Part of a small language model's weights.
Size: width 96, MLP 256 SwiGLU, 7.62M parameters.
Training: a variant of Muon for these matrices, 159M tokens, 9675 steps.
Each number is 128 + 32 x the weight over the matrix's rms, rounded and kept within 0 to 255. Layers, rows and columns count from 0. Numbers have three digits each.

# layer 8 attention query, 96x96, rms 0.0629, rows 24-31,56-63,88-95, columns 0-95
122164072149141165137117090113152146138129167115108068099192094087063101123126052099115154088158056171110198133115043155116144164145123167118196107170122065090114181098099153061198125142171060151119082107129120183098140092144176107116125214125152112054100080142101136164163166147122088093
131100113147160145214136146187127169099097163146156110089147124175178120118121176149189138157150131175150089098143120151117166092109148091169087159129147164171157073124127072139125136137217079174125105140146169116162162093097175100132180074155132050083109078125110190104107113142117132141
169142106083088140115157059119128078172149078085121185133158140117150165112088061071181139173071179119079087175061141084129082087122075123136149108138090108152054137161148153151152074079112123136158148124078119162112096101152122092128128138159105152146128111122197094149123164102163122077
146071091116163175151073116144162124099137141142084116098187150152160200137088134142120117150158115164230177118132195158155073095162157095151057085126128153169138114116168153072109134067113070136120166101129158087154096157110153046138106099132121114063047153104082158174143102134070175192
085141136137042093137144102160151139168105165101178149138136134087119150151175128140140136127132157086199136132129111131149088090112207156103099140070133145177146165079092181142124142079072154134188129152098130214137092157167189183101136140140082151114112121106107107163128093125110094117
171147166156147075125105162097076124142084132214114100123070115179115100157155129109122139077149197082072151079126102105123118105119127124084211152160176120137124094134147126182138148188191176118130088145159107048148164105146177139099063122099122164062178118133117125142144138107113076130
149125156145174149192154166159181133169100135182083110089174164136156132169130156113097097101158137149159140118154132143108119166149128060166056094153128129138086118163139147056123122103141103138115123176192142166158069120086091148111100134119121129113147093085133114115069173136110146104
130130152120096110165142090153112132103116102103163135143109138095128140134171194091097088098167136123173110130137134151117141114187099109133135116156189128064187154116128106124155123150155091090111157154095143117148114146122128121132149131089120143075108118119139100169169146091112085143
139096134160081196112067088161160131121136033137109094158153124107067120116097164106059185079076114125126125125145137120115161145151130116087098068114198108117150160075106134121187143051108131099108143147155115137104127162126202134169166122107072164107120060116067124143156156065076115153
096046106133091102098108106143126150071133094174180148123068209105206125111177166091193051148115098197139087082166187105095231085113204094193106129160139144174195168028174118128089150083195066177104088181121221124161118058079072066146170059154120077053138199103094115112036096107129099140
105168075093156131109147066224131109154137075168107139120160088112043224075055048118132084130070166042090157165106157160147173105044159107094180095066128116028143102117079134064125093134000104108171087060082102181081081137163186140188134131119073114216162120166114135081124127109174113067
142074119139138106151159200178095147087129115130084175106122089218166177124097100123131166149066152186142156096072078141120079142208081103092054174193144161150196075062156013141169136181122066163140134108098127086119151089135103135126176126103139152063171188069167130113112107130112170107
176129180050182138165120001097116103082169137154151166131119121050197074127115136213146180153127147094069127118165155075146121086160128126119123163111080121208132109134096191189160088145051112124112152181075119136188077198063033145098125110085120158163132073135177103114135177124084062146
160151063096092135090209107121084132117148100081106093130113104068099104067219079107136148134141071098172181160117125094166143138149122127110081145120102127060141161079123155111126123166075117127120067093134113104166167131091098139109171152129121149103083107051110149166163149195083114106
110158095150200156084154134113114164120146100152146102129140127116141070126088124095188135103176127157124132109183143049171133143199132150142142096155098156174105177167098151153156179166148194127123168148159208100137154189100175129084095054143094105094188092140121166134159149159123084165
136166127146163110130091090152122156122130138192136168079157104107048128122135133073178084114156134124094121129150166133137125123115096128119134125152173147062210084066088138138107077168181113110090087124037125154104087096103203158091149146113143099054125143166159078156090106085143080110
102131113151084166124107147119138124152129119077142129143146104124098162148116129164146142109114147126136141144129111155126123135120148142096111096137112141081135124142121159139121138083117142116141102134101099144118138059124116099144125119128128143146091139139120112114137148139154107116
071100038170109092133152165139147138068112152091165101100093135155100117111211149114149024167166104160110156075093123145097227042107135092154061171149195184146168122141142108126052142131245093126127033082127221076130154000080073115112174083184181060109148057102041100068115076206043180161
142161140121118149110139094120144087196203166120101092139172075038091120155103087127097206116106141100130148193207116120177058158146088120080176106124093099086073146126111200176167084130117147076130174065128058146090170154155169161149065137144110151148089127133222144150115162112188105142
102086097131110122127122151127114120116101132131079124145158157186143140093164126138146083110152071162128216110105156133132186095138148132109075142168165106124181117108170143124077154152107113138154068144133102133148132097085105122169128063199138124111089137094051072096110154170113123128
113155127173166122095175119129127147130150122128174146167118129150108161123131135150102153109116086082115157166126114120121156092155129129116125150160129114123104150192066157118151146133144133161146152157117108128153125188110178119134143140119119110120103144137147095121112133137129105127
150147114098175177103150155158118114156092141151122178180137100112112138098094090120136179131122166040176171169134100081089095151189074157135148136131106100085100127105099089064137132083124139112138172177121117154142104154153104108119143190105128155136147117106160126167164126106116105099
142142157103130120143157134095085151152139138116108112112165123101131065175132112172140122107164110208160129131150121147104139069108114121126161112120119079176180085141105139127100132164148155093112128141165147141169168116135122106138124103144087127175074099153112113179126152149141109121
166127130134127089091131145152121122145146115117168134078108102117124128159185145070112104139158072105159154123091181134108126093108140125141090153088170133161086107190153162112139140087163096144076116126155176181142150068110091095099172133174143093107126080148085148170111101137131125109
# layer 8 attention key, 32x96, rms 0.0621, rows 24-31, columns 0-95
154177091131112123081163101104143097179140109107127133163144058061127116120115083139126114123119154084082144147142109109124094157115144134112186146131087105140104142190121150115136087173096164115178168162135116136123126123136117156143065150115125140135105191115183095151093109152146113145
128166179123111149143125143125119121160152116125104170077149122110142137182136092101091150104127141109103133187124147097106102172120114145109132139091071095091073174119101126139168129185071099105167117131164131128084083151125160159135099153122118124173141067158167105144133131138133146073
078063081158130080115172139106105181096070123165121116096139130175161060119154105100165051117136070182131141124121112141152147093103126150172117131136115151130099109112133118122123175125133106125145116155100205087141137088123120093141104072118158136093169102129072169124127122151099137138
151146164137115150170075111137139166146150031183160124085114127096113083171128094109147134077131161134164076069171171099168143082080141090132111062103129146096131097167119139111147108074141118123097137175157143129161122124137130125125135150139106136148144150147160127148107100116125144120
137111093150171115158115175142157105137119211116091112114129144134099138137138174124181141121135152144121174112093113147094120119141164157163136093104137149146182131127176096099068160120180120103100154140125113191132167081135143143102127136152126152135126144121044163092144090148122155170
119114112142150104118127175123132176112092140121157128148138141218146155135132133145149065106126097146084085109137144096095192121104147106120149152131155138161122098146123152125111148124136076119153100118074167135093112101128122146141154127115113151165084126133117192109097106108120092153
104124128134139109123122112142149164104115141142103099131131142098114124135153157128094114144109094150136125060105123175129147091095114143156133180128092108160116076111133118094166124094085087091131066140141162118133143130168117125131157141090145092141123109112102104129107106106119159139
128091144102146145163152137139126140139110097102156145153144156053143135130119099167118141167115120099136116137168119133165119129164133159137124126063124114149133154182132149137164120172107148112112137174112108130131158163171129167124137153141133173162203112138166091135131146105174108078
# layer 8 attention value, 32x96, rms 0.125, rows 0-28, columns 0-95
141139180092093130142129080155113126093162137088139121121123077106124165136134121125098101055133130153100118116153157118123149158109140124152166119081127208096120104111156142125122080060103141095130099112121111147126147133084113117133141168075131102081103128101178135168193151113172166131
163158146125119104179165107159150138070105075187149117124126153109155163121111102103127109127140177143094140098064151103174050128114126107135150074113041128126166113131152116148082132133079091077134126083180128101152090053094135098108140174122143115125051097148157071144078118160146126103
132066160168147102077123079100116086178167123153116129093143115101124104051188055145121101082225176120059140190077116108115120139110114106219132080135149169127145120190141172142187088136085133128152157139191163131166126110158073132174123124177155105151113103174091182059119057152111144183
175149169130149134173092105175082130129140118108078146088153155144132136087093071117129132100139093146165164114151179119067146118112159144123044102081209159173110116086127141119116110123135081148111103159165114156093163160119096137153086102092117136109108090106143069162106126178144097111
136179148182134173098077150140138131174162166157088110062125109124096155073205113168093146141182134161145137167122161123096104129103104069131207176116153121167173119058131133134077129109151105108144115137168155170102145137172057154177168118159193124087153132088153090087086133107143093094
113149091125086096125171119089162075206133122094067119115159115108130108122153096132122116085126067140175123160128104098171152161159082149097124108133157075131100141090153091117129135133081107108133154215057126085110111202122125126108127085166083102142122165141121102123094147165089115062
089119118111115136166122153163118076105187088098117100113150117108133093105113098115128109055144135123131096139097132084134132112093110144056127124121111131118119106137139129131183142187148139090126102069142137168126144153148136104109183091090144171077126105139116160076147138099185124123
124143090109165105103100165120143105153173126173082153150077128137151151093150090112041163159180092089138145106143057127131084121140131087094151046108105084154070197135113079184123182122131126088131152130157112102143111131098129124140167134140186138147199126106117074111171041095109124072
115122138119142154093136175056092143128175134162117066127131124116162104137103116196132187123131165178107154154173133172147176156124136109113095063151113173108139078096094113113079066112161142168147161089187099151143113169099151143172102098098080125110109082090106127136108109148137155123
131119136137115165103131093113099198119120133087128212120112113127129055144135158104149140125151126143064139164135127173146166163194053163164061120157141057112200168146150097103072158104051096125132128092169121111189111104073120128135145106171158152159127109113117117098173146110112151077
099173172158146172135090124200122130172078184161123189121152166171093184075082058085120098059123105121143113088174141101124127060132120148165118141099111075121167141087106170176123144134119137078094157155061109098143130174139153120156069072157117111144066098107153124124109165141222164198
157103111162121084069190077111147103185149111102155102070102109169130187129169121149144108167115108114094150102157130106108118106138161065120111114131056160142191107164189110158155130134141125131084104100168077134069166141111101053069108111144088102098152170104102160119131074198161076106
148087190018164096117167122155121138108134086162125136150170129108136104102115129150149195127159140120172109161164168090141038123162159082162113146155120139130121139130144121070164170175122122169125098168081166143178149163079089122140122100101114162139162118168105122130156165115072084179
084172116059156154100117093133130117139138093132062111108141093126110090137154127147129113114146105114093163067117120143100191123141133141113145134162141105128143149117121166156090082141138162133082160099104108195115121094154122138165139116169136120089139073124184096089085141160173126103
105076161120140139147143080114058123141114150096157071113099078203112095094172142132145124113127120107178162146137161126120104146106085167157110123147087136126190121136085169160177125154132123160159093091128175184097093148120084162134148145150052086187124144142141159176159146164148137174
115111082059150141183154099159101106063127190118075124155097150160072105107092135139174154134114144177139173101145127161169119108114155140137145057111123148133095135120154123169094126123146111084142074087140134161095149111076136125137105143029147113132087135159096088142144122129122121051
095150132099178155159142128090080127131077090106140086129076137138053037087102142185172110122076145098098181123145084109114099113112114146127108115107073123137120139130136163102135131146123116121112112150140129093115166112138119129133097112106124154134106104156125101170167114136147189132
126147122140106149228104106158103085120130124131117167160084066101136141095096108130130138129149130136155193085127149092183118122149156133100141132136070109100141169109155124193057124150094094093119161193147140167131107173137133135177104139133116089151112101109107162092105086159122123076
111115120112129096117174092121205173103097136145112104090111153098115132157137108101107117068136121087079112094155120140064114130131089116112116120146084173152117091125158067096117122090097115155148126094149124123096130119092168121112148124077108081159122117139145179102091073153116060149
096102146132132073102081157142104104120086071145108130119123141085161214122081092061118178180121138177138135113132117142093056085063092126095127151142094100095111090152071124059131116139172131136110123216143171086150119147160128140107115162077132072136071166132153090187154075121095150115
119091134178117161120138155091133153136147090120127109112149119083034163141117141046099142118072147138159116141090117192122109147143086074091151177149104105096113128149086133106092105143084143096052141100107110145131135158152156143101164127167107129133087146156149163139156141123119118111
151158044188152204111137105117162134149052164179137112092110144050126125134151149137106072135127113115144140097118104129079140091085161158154171147175168131149178112101062143086087127138117184167112067130113074110133172042110116180119120064167107184102062138083113048144121121165082068106
108068100042125122122138121135110182104109114106151165161087126097145134123155119152054069124103127127126104117145114126126167118094060122114140099132112153123092109116162126165087110150079147136162119089121098094134118138157176083098133166165182102105106143121105121114104121151154102146
130124119148184140132151162185148157108103111086154139166147130129076180139118160162088055097089149117136176109103101100145127140127123115139094097094103088124127178161155190142134120115181144142107162096126129163189047139096137091103102137094130151080103104154115135114140126116153095180
078089153152088102173087137101159115122135116148148087151152166111142184109107166095064119144123120125114114072115167076124139147087065066121189170131116112133157181114118133074184174157094170085148129099133181116091128142152139081056122149067115148098124128131124132087119105132158158081
141141099103143147052198162078094153133125117119106139165125114097146103104134083126156118120197104159122091145098083131149134159098147136075164075137163155107116197137181123041108076112135158100094156104091114107217151148141111106188117172135133107130063106116150141118106099164138067074
102104127166194119138122118074136071134101105113154078128131112136185124083109125162180145131108114166116181146060146122108089095142085047067131098124205178153231158163124152080128116091126122134134152136060121151077078153142138126132074145144126223096125025175119115116084113098144129151
111119092089147108202100129175125108173093158117123135178165137180093169145119153172180105145109126169090128088107088063058138192150136182175119101139106105083178150150113139129182143166105125179121154098203096148071135110156150154115169102168154086164148111131118103146159086116145152106
141093076105150132151138188100111139131129120136088110158149067180144134122145181137120070099121135134101192136146085126118101138076134127082172112167146114100129170140132153123145120133157155132097137148108101078117114184133165079103097173122135159126173149171181164152127061091105132094
# layer 8 attention output (transposed), 96x96, rms 0.103, rows 0-27,32-59,64-91, columns 0-95
140121136124174125123169129114139136118122130120097155154139110121125085115159150127121118115161112106120099109155104078156093097125119173143156120121178100146120085159095079113129131151094130095126144175112104148112156133114136136093156118145130146106109140122082107175156104154153128128
149130135158118071118115119134108135119086096142143141083077135111087141137110134126137128080145147132150128156131136123156098135114114111143139137138146150144151087131130094155109093087064147097135095123123138058125063131131082115128078110094112167135068128169136132105157109136098125132
114131133152164094126094156145141137090119084146142146123114112170102124140122130139109134111140124137109111146135107142143117134131123125110131132101138118135125142135162144117118155150125135153139087126106145114107140120130127128117106143108130111119137148139175123141120101110099098122
088141123104122131135125176086140097157144122130114119122159136152155110169117157117117160109153146121141144126121132130148116084117141104091127149114173129144180135127137108153146163146117129155116138137162145093122155120122154180137171121109108127082154136109099120137094125111132109110
145096107094078121134143116172156123118127157114148115125114167109219105126122150122130145147150139098101174112141122086143164131178139134111124127135143102155142122111115163135159119084152149139147149134095121162154110132132116109124119131144164161078124076095114125146143171121124127097
139103130148106111104107116147155133114090088130103126151139151149132150121122106101079094126136129121116115140130135106127118169091154157109125105102157092176165115155096145100109128122141112079119111118160144110115107099129106153088130162097144151131164169126124144131140115162150083169
130124131123167163106127089171121134121123083108154158155143129113137121088139143160151062127079090171166138112141139133138097163147138133131161122095162128128118126109158180137146135103168168145108131115102129147129158104151108125093123145138105153073158090128161123104112124103120081160
123168116051097144154104096135120108117119108099112126149145113105162132150112153147182114128140107099152159071099106136158096138172163101110136094103112103135141123119126162071138128136162126111132124132086106095161151118148145171147177144143117119086170134100177136178126198094140091143
099129156126122164135141062133087124114183059147194149115094107088126166124102179135108157169172140124165106156160142118161100153146121083097123132136064113113130159110084125097127158127152138152173106103158164081151166164110108142128124102136146085141119135128185111123117126148147095127
145102122154168148101097163090150113133118170141105141108118112102083133132112132080106101130170128136114160105125110083129103117077147166116178152152122097097125118112093122136133124139111122145123089131146110083104108125146101105105126101081142145103096115131140126137109102139109134130
131109155138163134119097112113109144118128126145136138128091117106114155108153140116146123134136118136129136127131145109151123121147136112119114110126083170130085165098095165102135134118113143110141071120165146125107136131109137125124141123114107103141123159130117105116125129112110096147
173125136139145149123132094130134116119117150110156141163160109160164073111088138128172137164150178086162110089122151142113100129128099114111119117118161135118147095117118075119157114125137116108132197181130107114164170149133109085139118112154132166106120066127110099136094171097161175143
144123141130096155127169113129129112142119178189153108117122134121150107137127130142166113110120121124120110129107138095100122113110160112119096127152092146145137152108109163098132139143169137124140101086191091146105138116117144142154116101103109139149149112116076133107113169101158120133
169169146157119149161124136150131145130144106127090128098188162134152154115143082078143118121101157165085091110135119125084091113072095156137111137113099099117110125148158158105169083121158094188089125136120059118071150106113133085151099151147117116122149177159166181126098050112131109178
131155103080091139111115055115164113146121106115105121102141162143124129146141116095086105123131088078098160132071101122112104110145148126138118113133098071126149155148109156140092102126188150115121110105098085094143149092135142140125102166128113155119141083108135127168120177134135104115
123097150140109108145086112128114145149116147113155109129088111095161140129161102101102107122164123104110158132155096149124138125149101121126145145092133159140107154134125144152104119105131123134143113147069162144105117171128133129151139143148117130128092107094110104136112134104093114122
081153179100159126086082146184153165099121123143125137112173127131166117142099098155138151126111153135140194096149116091151047118146124066053112156132127121130137111137162168140144129097146138169129142105135165133172088116135110121118116141081127155072119116073150097077138116095104092141
081103135131145154090147102123129108163156144124133098143131131112085131127162099171139120115122080141119128144124133176163114082105097127159114151155133094114141138130134132142099174152108122097152113107152126104174151106134137134101072124147109096145157156102159119115124149131101147093
111130110123158099125133145173144162088085083182149142144130153109138106098106122125094115139138115115146126130133108147157095082143162127101102146111135153144126120121126160099144138113118160144144085136081126128120122122151130161136137154092127118111136110140141153087119134130102074137
125127157079124164198156090126110170111135138085121125106143123091137084128138111147112098149133101100108140142128150116130161102138118183136163158106150106129137136135106139136149120126139132110109118140126175164141142129135116126112170129134116159103093086120142146131125152125168181131
070104126102135109123077098104106127130115097117115143120124097129089060138129075178146096097136095126098141113153152142180117115164117166106144098142108104142116146129149141126144098125111138126139157113101168112132157178179108110107140130134130119109150134101147076127125181142141110152
141135128107133135105115098162117128126110077143154117143145128121107140102123166122130086119152137105179137087131060135116056141132153087136123124085145172119137111142152137138104145145166139117124087085126142123132149140135153138138112122098100154112140110147129078111174168079119093144
124146094173149095094133079112184062129117152104163107096134108160084136112121114173142087120106074110064139125142140129111143170086175108124135128143138112092079183143148145135138134112148119144141141093152129137085126116179086108086141116153143147115148131118132149155111157152156137145
128122096132111164111151124128126110110129107074141140138132114192144104123138138139124128129117083175123125142127122126106124148127149119116082096086131148146153118095119130098122153156139149092129154114119107176161166160156108126138123122129148155112142141126095154104149110116110093162
138128171144100101084097155125112123124151126151136139096153130133110082120104128096141118133145134132125097138169090101125121118116132163122122125172124147104092127140137129145102156148116134159137117095164097139129165105104150113116129092109118162117122142123121122079127149122131141103
135104138103138186117105139146121131134176169142144152107149132124155090103172124092124106144124170111145138110172133106136156111123130136111074136100086129122092116153103104143125133130145154157141119118135092118101132150117114100145116144152082165141066130168116080147092106140131130136
140143083192169086113134145092119139099130184152116112115077151156078255157153153131067156128128100153161123140160164090134109132124115092132091127128118158147069123106117101124093134115136133143129154106138149165100108153116181127119142096128123135142127221142101194123125090139153075188
129111074146124169120177138110133102133130104125131167121114120152124110090163114093131121120139150118111129132128146132107089125154140147127132107118119085119114113152148107128158124108066131113128146113139093084121098119151091116141134139146149137147139164170094121140106142210146123175
147130118134066111133117124130105114121152134110156130135090121133097162136105137113104130092095114111155151135139137164114169147148151161140166127082141136076176169116117166131113136105104096114125101115118088111145125146132148155156107137099100129146201156108149175132161128133107145188
081141104114176132128154132167136145111129103132071116140105137108162149103106123099133128144112121132137162103152130133169111088132147117099095176132076120154129129134147125101144114177041134132137134093127148156141157101125149105111147123153133153119181095107154132140107129143119129160
166112124126132172124154152123099129138141165098091115120136156117129153115147124132142141181103146135080103122093138104108112101099115107171139137124120114167156118105143140096131117143186144118124174125137148132136095124120131117122150110128150136139124135135116160109138099138139153081
151132151151168116092106138184129147090150167107097118111138119079098161152099131167162127132106068147153124152114134127146118160152097074114091134154145094127094133097126122106132135106058105135130117100125145141106113116140132084098120140136131109110124055121131112128128152158108142115
101185181111147153134122134124133112146082078122140129153143118130116090118126123128148159115134116112136128141095102145137152109139129096128153126119149121104097122148133098101115154157174145128115094147137125132131149134140128139141140156115150109139105156122136089142132108105116145135
126118105138132169168160141072114158123128158136108155144125135101109099146119133135151099120146100182102127136129128106128089135152124180152080133139084130149169129118172138124169093145060128148144119172142122076117193113170106082134116132127122108118138055148166098119102156135148156114
125146128142127159166125133119134117111145128149125140090125103125147084169102107143116148098149140123123125133141162114098159108151138081090098124131136176104146121150125086137118124130096103159129178149163133085108109119137142074124131092118121137135091064102120105117085148104124149107
132140127168104092118136148164112146140167133123123127140134105110112162108106128146104169155118120126120118158109125146122176136110070122121135124092132111135157121146121096171148116133139103158154157126129151182126167136087116096102115097132122164167143128137118143149142109134138133143
113168120118105144156069184087131158110092177175112135142150151122163168098112108158118206124114127148129130132193124121131136144157081136134128149115143114168198047157144085111145090137190160129129149149221123103099108157133139133136128182134119132153111137126122145154119099144121158164
136141163139086116088066121140141088128122095125161135110107152093108141163100127121140141096163150177165121179111119137129170156128070068110106116123176121104147144163195108145106156061092109170106132144138146089101093172144121093110132153142090103121078073157094048142107147137088193110
127132141143126135100140120157154088149108190140138117131143136138119132122112099131092098140137145150139133142158111120113107131134083125120117108170143121137168135184158128159088149116150111145135141113100085147093115155098113117108126139147124150119108068131134147135143132137105159125
136142087093098066141113155102116105127169102116176155140102101065088186076118157143114104133116147138156128158163107125142145130118136164124122141110126129071122117111129077143103135108124152126118086111150113156120153139142092133102201098156098135170191163124129164133147070180176085185
182109113087109172095181083154124102135164088125137174146139101156113082096151101122162138109107163086223149104139126142152104102170155104092142120164121101078102111143126165114127140156120146157122126121092096117119150152118124145103135111178091118092092176095161136098135092140107099145
123095110112139158078129111137114151130148127133113131132135100172164116155130111125135138179114148128136122115114157115133146119167123118108117113133107121128104094116089114129159129141201112096127164106134162149171137101137094099129125108127103111138130128100151147109108136128154121082
094103122139128113133177132160125184129114134146111113148118107101085142114133100093093104139116120148152084155159143130146125154095106190145151108127115149136134130134126154119157110105072090123151129100110157183129141110117085132113111134152139101161142108151169159142163111140159112149
131138127108168167136117088124136112141110121134122096128150163107106147121133137103086113149143166138135129135064120111142139102104100157140115104145113117084183158109143135115119133117186132139156130128114135137129142144137085119098106123103116116124108096155121094126156130079111133063
186167112137122122127131178096099088127164123091168121110109155116155073109123149142202113134146118119100139159123111144140184135139108145090131127134098155152105114134108058126145099167173121104110100155089136122109135130115138087150092097123126167116097135139088066144094120135175112128
187129105153082148181073149154113183127113091127104131092151121157114083151165140115150128060133126134085159098142147111124149155120178131139157106127162138127121116152109131149134103121134161137090153143174137105150123160153130148141122145105147176088073155144117138110145127142134094122
086164150158113087084140124118148110139075130157106111106082124171063174130136095095106103151114130119090134129127109091136097148091134137117137129154140154136063107126097096159121133171139142129116122079115113120107050106127179130133139158095119082117090210161098189153147134100096121180
121134130116134121124101154096120128135113113117135112101107096124146161138124115131134147116111106135106112121122118126117124154113083134119151103118108093152143131139115111130123128137174119124113126156156138092169123104133116154119144127161115078153113161092162130166129131162138115113
163134166110191154125114140129136131160147104116088131159125132130105152140158127123129135174107116110142114138088164162093128128116137098117147132155119082104188120129117143135118134166095119102129104151110126155121132109113084098076124107150120162167083136178106136126142073122145092067
167139069154093156159176124153108144094136165104136116103122142084138157074154143111097133105110164111135137118117163110121136094121122139152144141142151135118168149114133132105141108121126139152137176126131102136145145137110127129127127105145123175120155137115112140117131087136120112158
098077152110174137114121186101079157086113095107121153156094096149093119106133090117110121161128100162117075122163127151139160091134113155144179110148126134128112096126120128147112097156107154112158101109161125093123126118132139146122130142118171133128120169156146150085113125186166094176
133157133120199115159130104115161137144119082121123112112153135102106149142112171137103106123129120121134129125088115075123128142152130125146088122105163099137146149103177185114199138116183146141070100130155121148151124134141179126094145153149121136104118131152136124158113105160140104128
165140121119130116117152122121136102102100149085117122141116164088112168129140152154144102146077138124138098133132131144126115170125100102135138141158129109168126144142151169095144101136102140117116154129097127078100117179119091117104120184145133088127133125108109109124133098140133139159
118166133098120117124168102130169093137102098108126122148117119110147105143100139125167147125141089086174095159126121149124085160190132116104162120157137096141155151151141171099150146117126126104119123149133124146171123094121116164153124133111135083103124060083128094121156165115120114125
113108156139151098050065143124137104155129132159140137156137128181121104166090146149082145115139108153139161135132088144152173133124098096079072109136178153107190136130150140181152148104144118129134102128107093175096127131133129101092053141114111148112113080136103107114142146118110146111
142120171110208109117097112167113130141079100169130116153151148131115112157134120110129133083102099119129112113139133183111110142167129095127112130146147131115189139129136159137132139129104106150112122150159104132127128158146153122081115123117093102116097071112107087073144137099087101122
082166160148100098120176084120135132177140062093133172125140095080127088106152129201128067097132049146063126160168098116116084098071122096182175063091102255142087116117099116156155063079070194127104166185162183182094154118080113192099177108154134092099072073150139099077129156134091125103
063134157072171173169098134120120122095067026135139223123159066076075189124132119138142077107141160139130140156054148087185061139197082045104176113110085125135109122127145073110052117079059119083183136189105140079148065031135082137189104174163097089134047098162199156089102131140043123161
173116119174201084155121075071171166078103098156217189153065171230124079081255111152133139078091054139115048176058142068168100047102094162152151171139194155134022171187206168223184205135041189175150082186195079079106149071212024128111148117162077144167113156091142078193095094118093135123
087121181134143148158106144159128185146131122095109165114139153086190117153169130108092042168142161141191183082230133116108091103094152142096098119026160255140200078171122173148194068091145137145170115144158148132076170121102183113117053163207065168113178087101102040068086055201059116116
148145159108105072184102096042183119163194102084078110154106145053144208097255117114153130136222107161179118134178118110201074155154101100119174212063162146167157061159188193213161162051158127166115135090141015171154090036121246118130100086254132070098152133111129110195094184096122082124
130128147089143131094120092108170120167195209108079061133128123120188070090169067177148154143127101147144168089169181224117092122109125183167113067106146074162216119064150154057130122141046071091164143120053126077113121176143164151077093120127117161122159161100083058178089102113130101108
129134147134112146158129121120162112102131079155153118074143172126169131031089127152180134038120096102122098155183099082122145143109092246079120134127140146089095146158182119165141125106063120157124136104092146255136138103074094152121164086189094173063093172163073131060162116141202111130
142103207006122146113083168126161061089038185147105189149110115196218166147162148120123129128165217171102139103169172046137118147127137171160122103173165079161172082065192083100069199081059115061132039145060077172180108144187161110150137095215129163142132185158198136247114121116114169090
107152120144098085170149135102134148120174139112118110109155139107130084159146191121004167101129153156139154113231118161157112162129111073166067205125128167131070106121048128178114081121122137206117163099181122146080160183089106099123147056128075099186075097079142125150142057175126079109
077099140156076126124121113123092090131117095108110171170092095115065076206129120084094184092150089160091177126112109160144220159154160131131113106244122014150161226083111129097118154127095158073177115142206120090208149110144075196069083141146195053159113065071158090184151132150094148127
107095128186182186107124189079100179155105167128088155107150175096060139096155061138193081142167185138122121084072169091162110076062121173059180000068056174134130122074093135127238079098128114043111135151239158102125169108169205059146039131203139034157083219181065080031145232110008181232
128123122152201153129237110100177102126123073104124146108147198236126187052152069072168211149079115113126208098185160192067015115191133050087112083127159112133139158165201125142134152112078090142127249084076060027106181101100066101149047154141159128144182178109137111080080053156158147143
075088134126200117152144163196073179087091094146159149177119121137113095150190110097088174175117124102185091143146110090098224096174138166192078169134142134202220147206118095083081180191081186072142095102127194102165120201140136222161101127081083206095162146146083028105178073121106101127
060121120139137119138142095069150093110102088078035058123159122072176105092187088125111132073172119109076206033159060122154113141113146132103149146156122101123114075083103179148158138141146139156103130093173096178136118086143152097129096084163102142089122097086141130110102160166124077104
144102094188139140150170114069130135114135135125170070079089148161107147102120133109052124136100008089139119147096124153079145042161066089101097167126075135132153214173094139185123079203116171185170102105255158121125109116093060129184132119126145119197153175120073074119149187188161150093
068096145091100161103167128081137059111092190068126111129189108118158165153132118145103056122121168070130185163222119160138172146108155035171110181075130206134131101140114108121000082116115119025132117156087153192063114096044038189177133161145072142135084098167150143103093093206087139100
079118135136173157072164104097130132169089161095138093081129093136159140152080126203054074116129076104063139084102083140097144072123116063104097134110050127137162133168145155143053128184125099120149066140190138071107149173192069180133152156091106151144100128150135101114142169124085175130
064109165132086172161088072062170056124122158111115132174138090108144125076153093153134090070136210077145200096108211125162080055138092114124110162123125117112208092067145120145069177094053073136170163147144090126154070139100097080187063160193095087176125199069149146100042147178089138114
127142092081191106134171155121168111117118079153147135100123153087084163128127092044117132116082081125108133158170160202095130176110173142164160086121130116142113128100143121040199088107093099118093198131106132109080084137122122176164105142145090126145142146127184168125088032170173138106
113144154070177194179077139187091195123069067217081158141096085098027141104072173173101159207156176078146066050069167145185125047108061087114128181053139132098120049200119135084205108124097133127088050137106188013110103192172130058181207141058124121174121181232201125083150074104086152142
122119105131116115141166109136070132140217074117121107084111180034029070073054095095143172072088138180119113152023078153117089080173098129158159202122137058118103118113057149127130069101083120136026184088108119101116155209146209117117108118123144150129090105150106163159158143105146131123
141145103174107092114140147103150064151143111129056145137080092050077217181135132118124055198176170064158176112067085132120106179052197109048190190126150094060083134157104255126188101137255133097112061099096120000072130098139116134084084163112131072067069089153072094215160117097110099136
105142112112141101071187170119098095143109112095166193124165097087102109085165108179133106115091122193137123137197108114151170179033136152140129119165107154117061124059114144124104157143120113117147138074046131214066163081156089091102162094135154111131073124143141196133087094161122149160
155120067152145124083099182183053113070117144042164141080135156162111118092076184131100099072093169148151156109076094098112142127111073105133148087176127164126076137092082124078101117088138146062113155140163168199187030096174094097140080083105133184111087155169102163028150202162047109166
114180153071141167173108162131191145176098120192149174156142114043123221039102135249205168103190067147147104150099181116090146164183054168103133135117215103079090142165221186053055159058077158158051140063118160193092078100089154073125154119110137152127113196196117226050154178124181172104
159195122141135155095126050113108099139152175130146122113146144130143020081168103134170120097136166172130117030136116098200110126022124126177093092153121139103000099075098149070143125078122136143203111172050120113108095225168052096120138098143103181102045108083184158237162005117170068104
088140113173174152131081092088138127144153123139193083100104145182134189134125110153109154113164114128193127060090118109139022042216053049134082183130144109122070113243137175181073140080114129219153099063119112081118049156127124076179107097080110181067082135156111130122150118067166075133
135130138087124215110182174103128088135092150106118087143168088210150192144072209112105117151142135085104120093064076132100034175132205168154153146092082078116150125162255151113177182186172080131067129127255114147083195100199022170196177124111129115217203147125139138152112222149083171099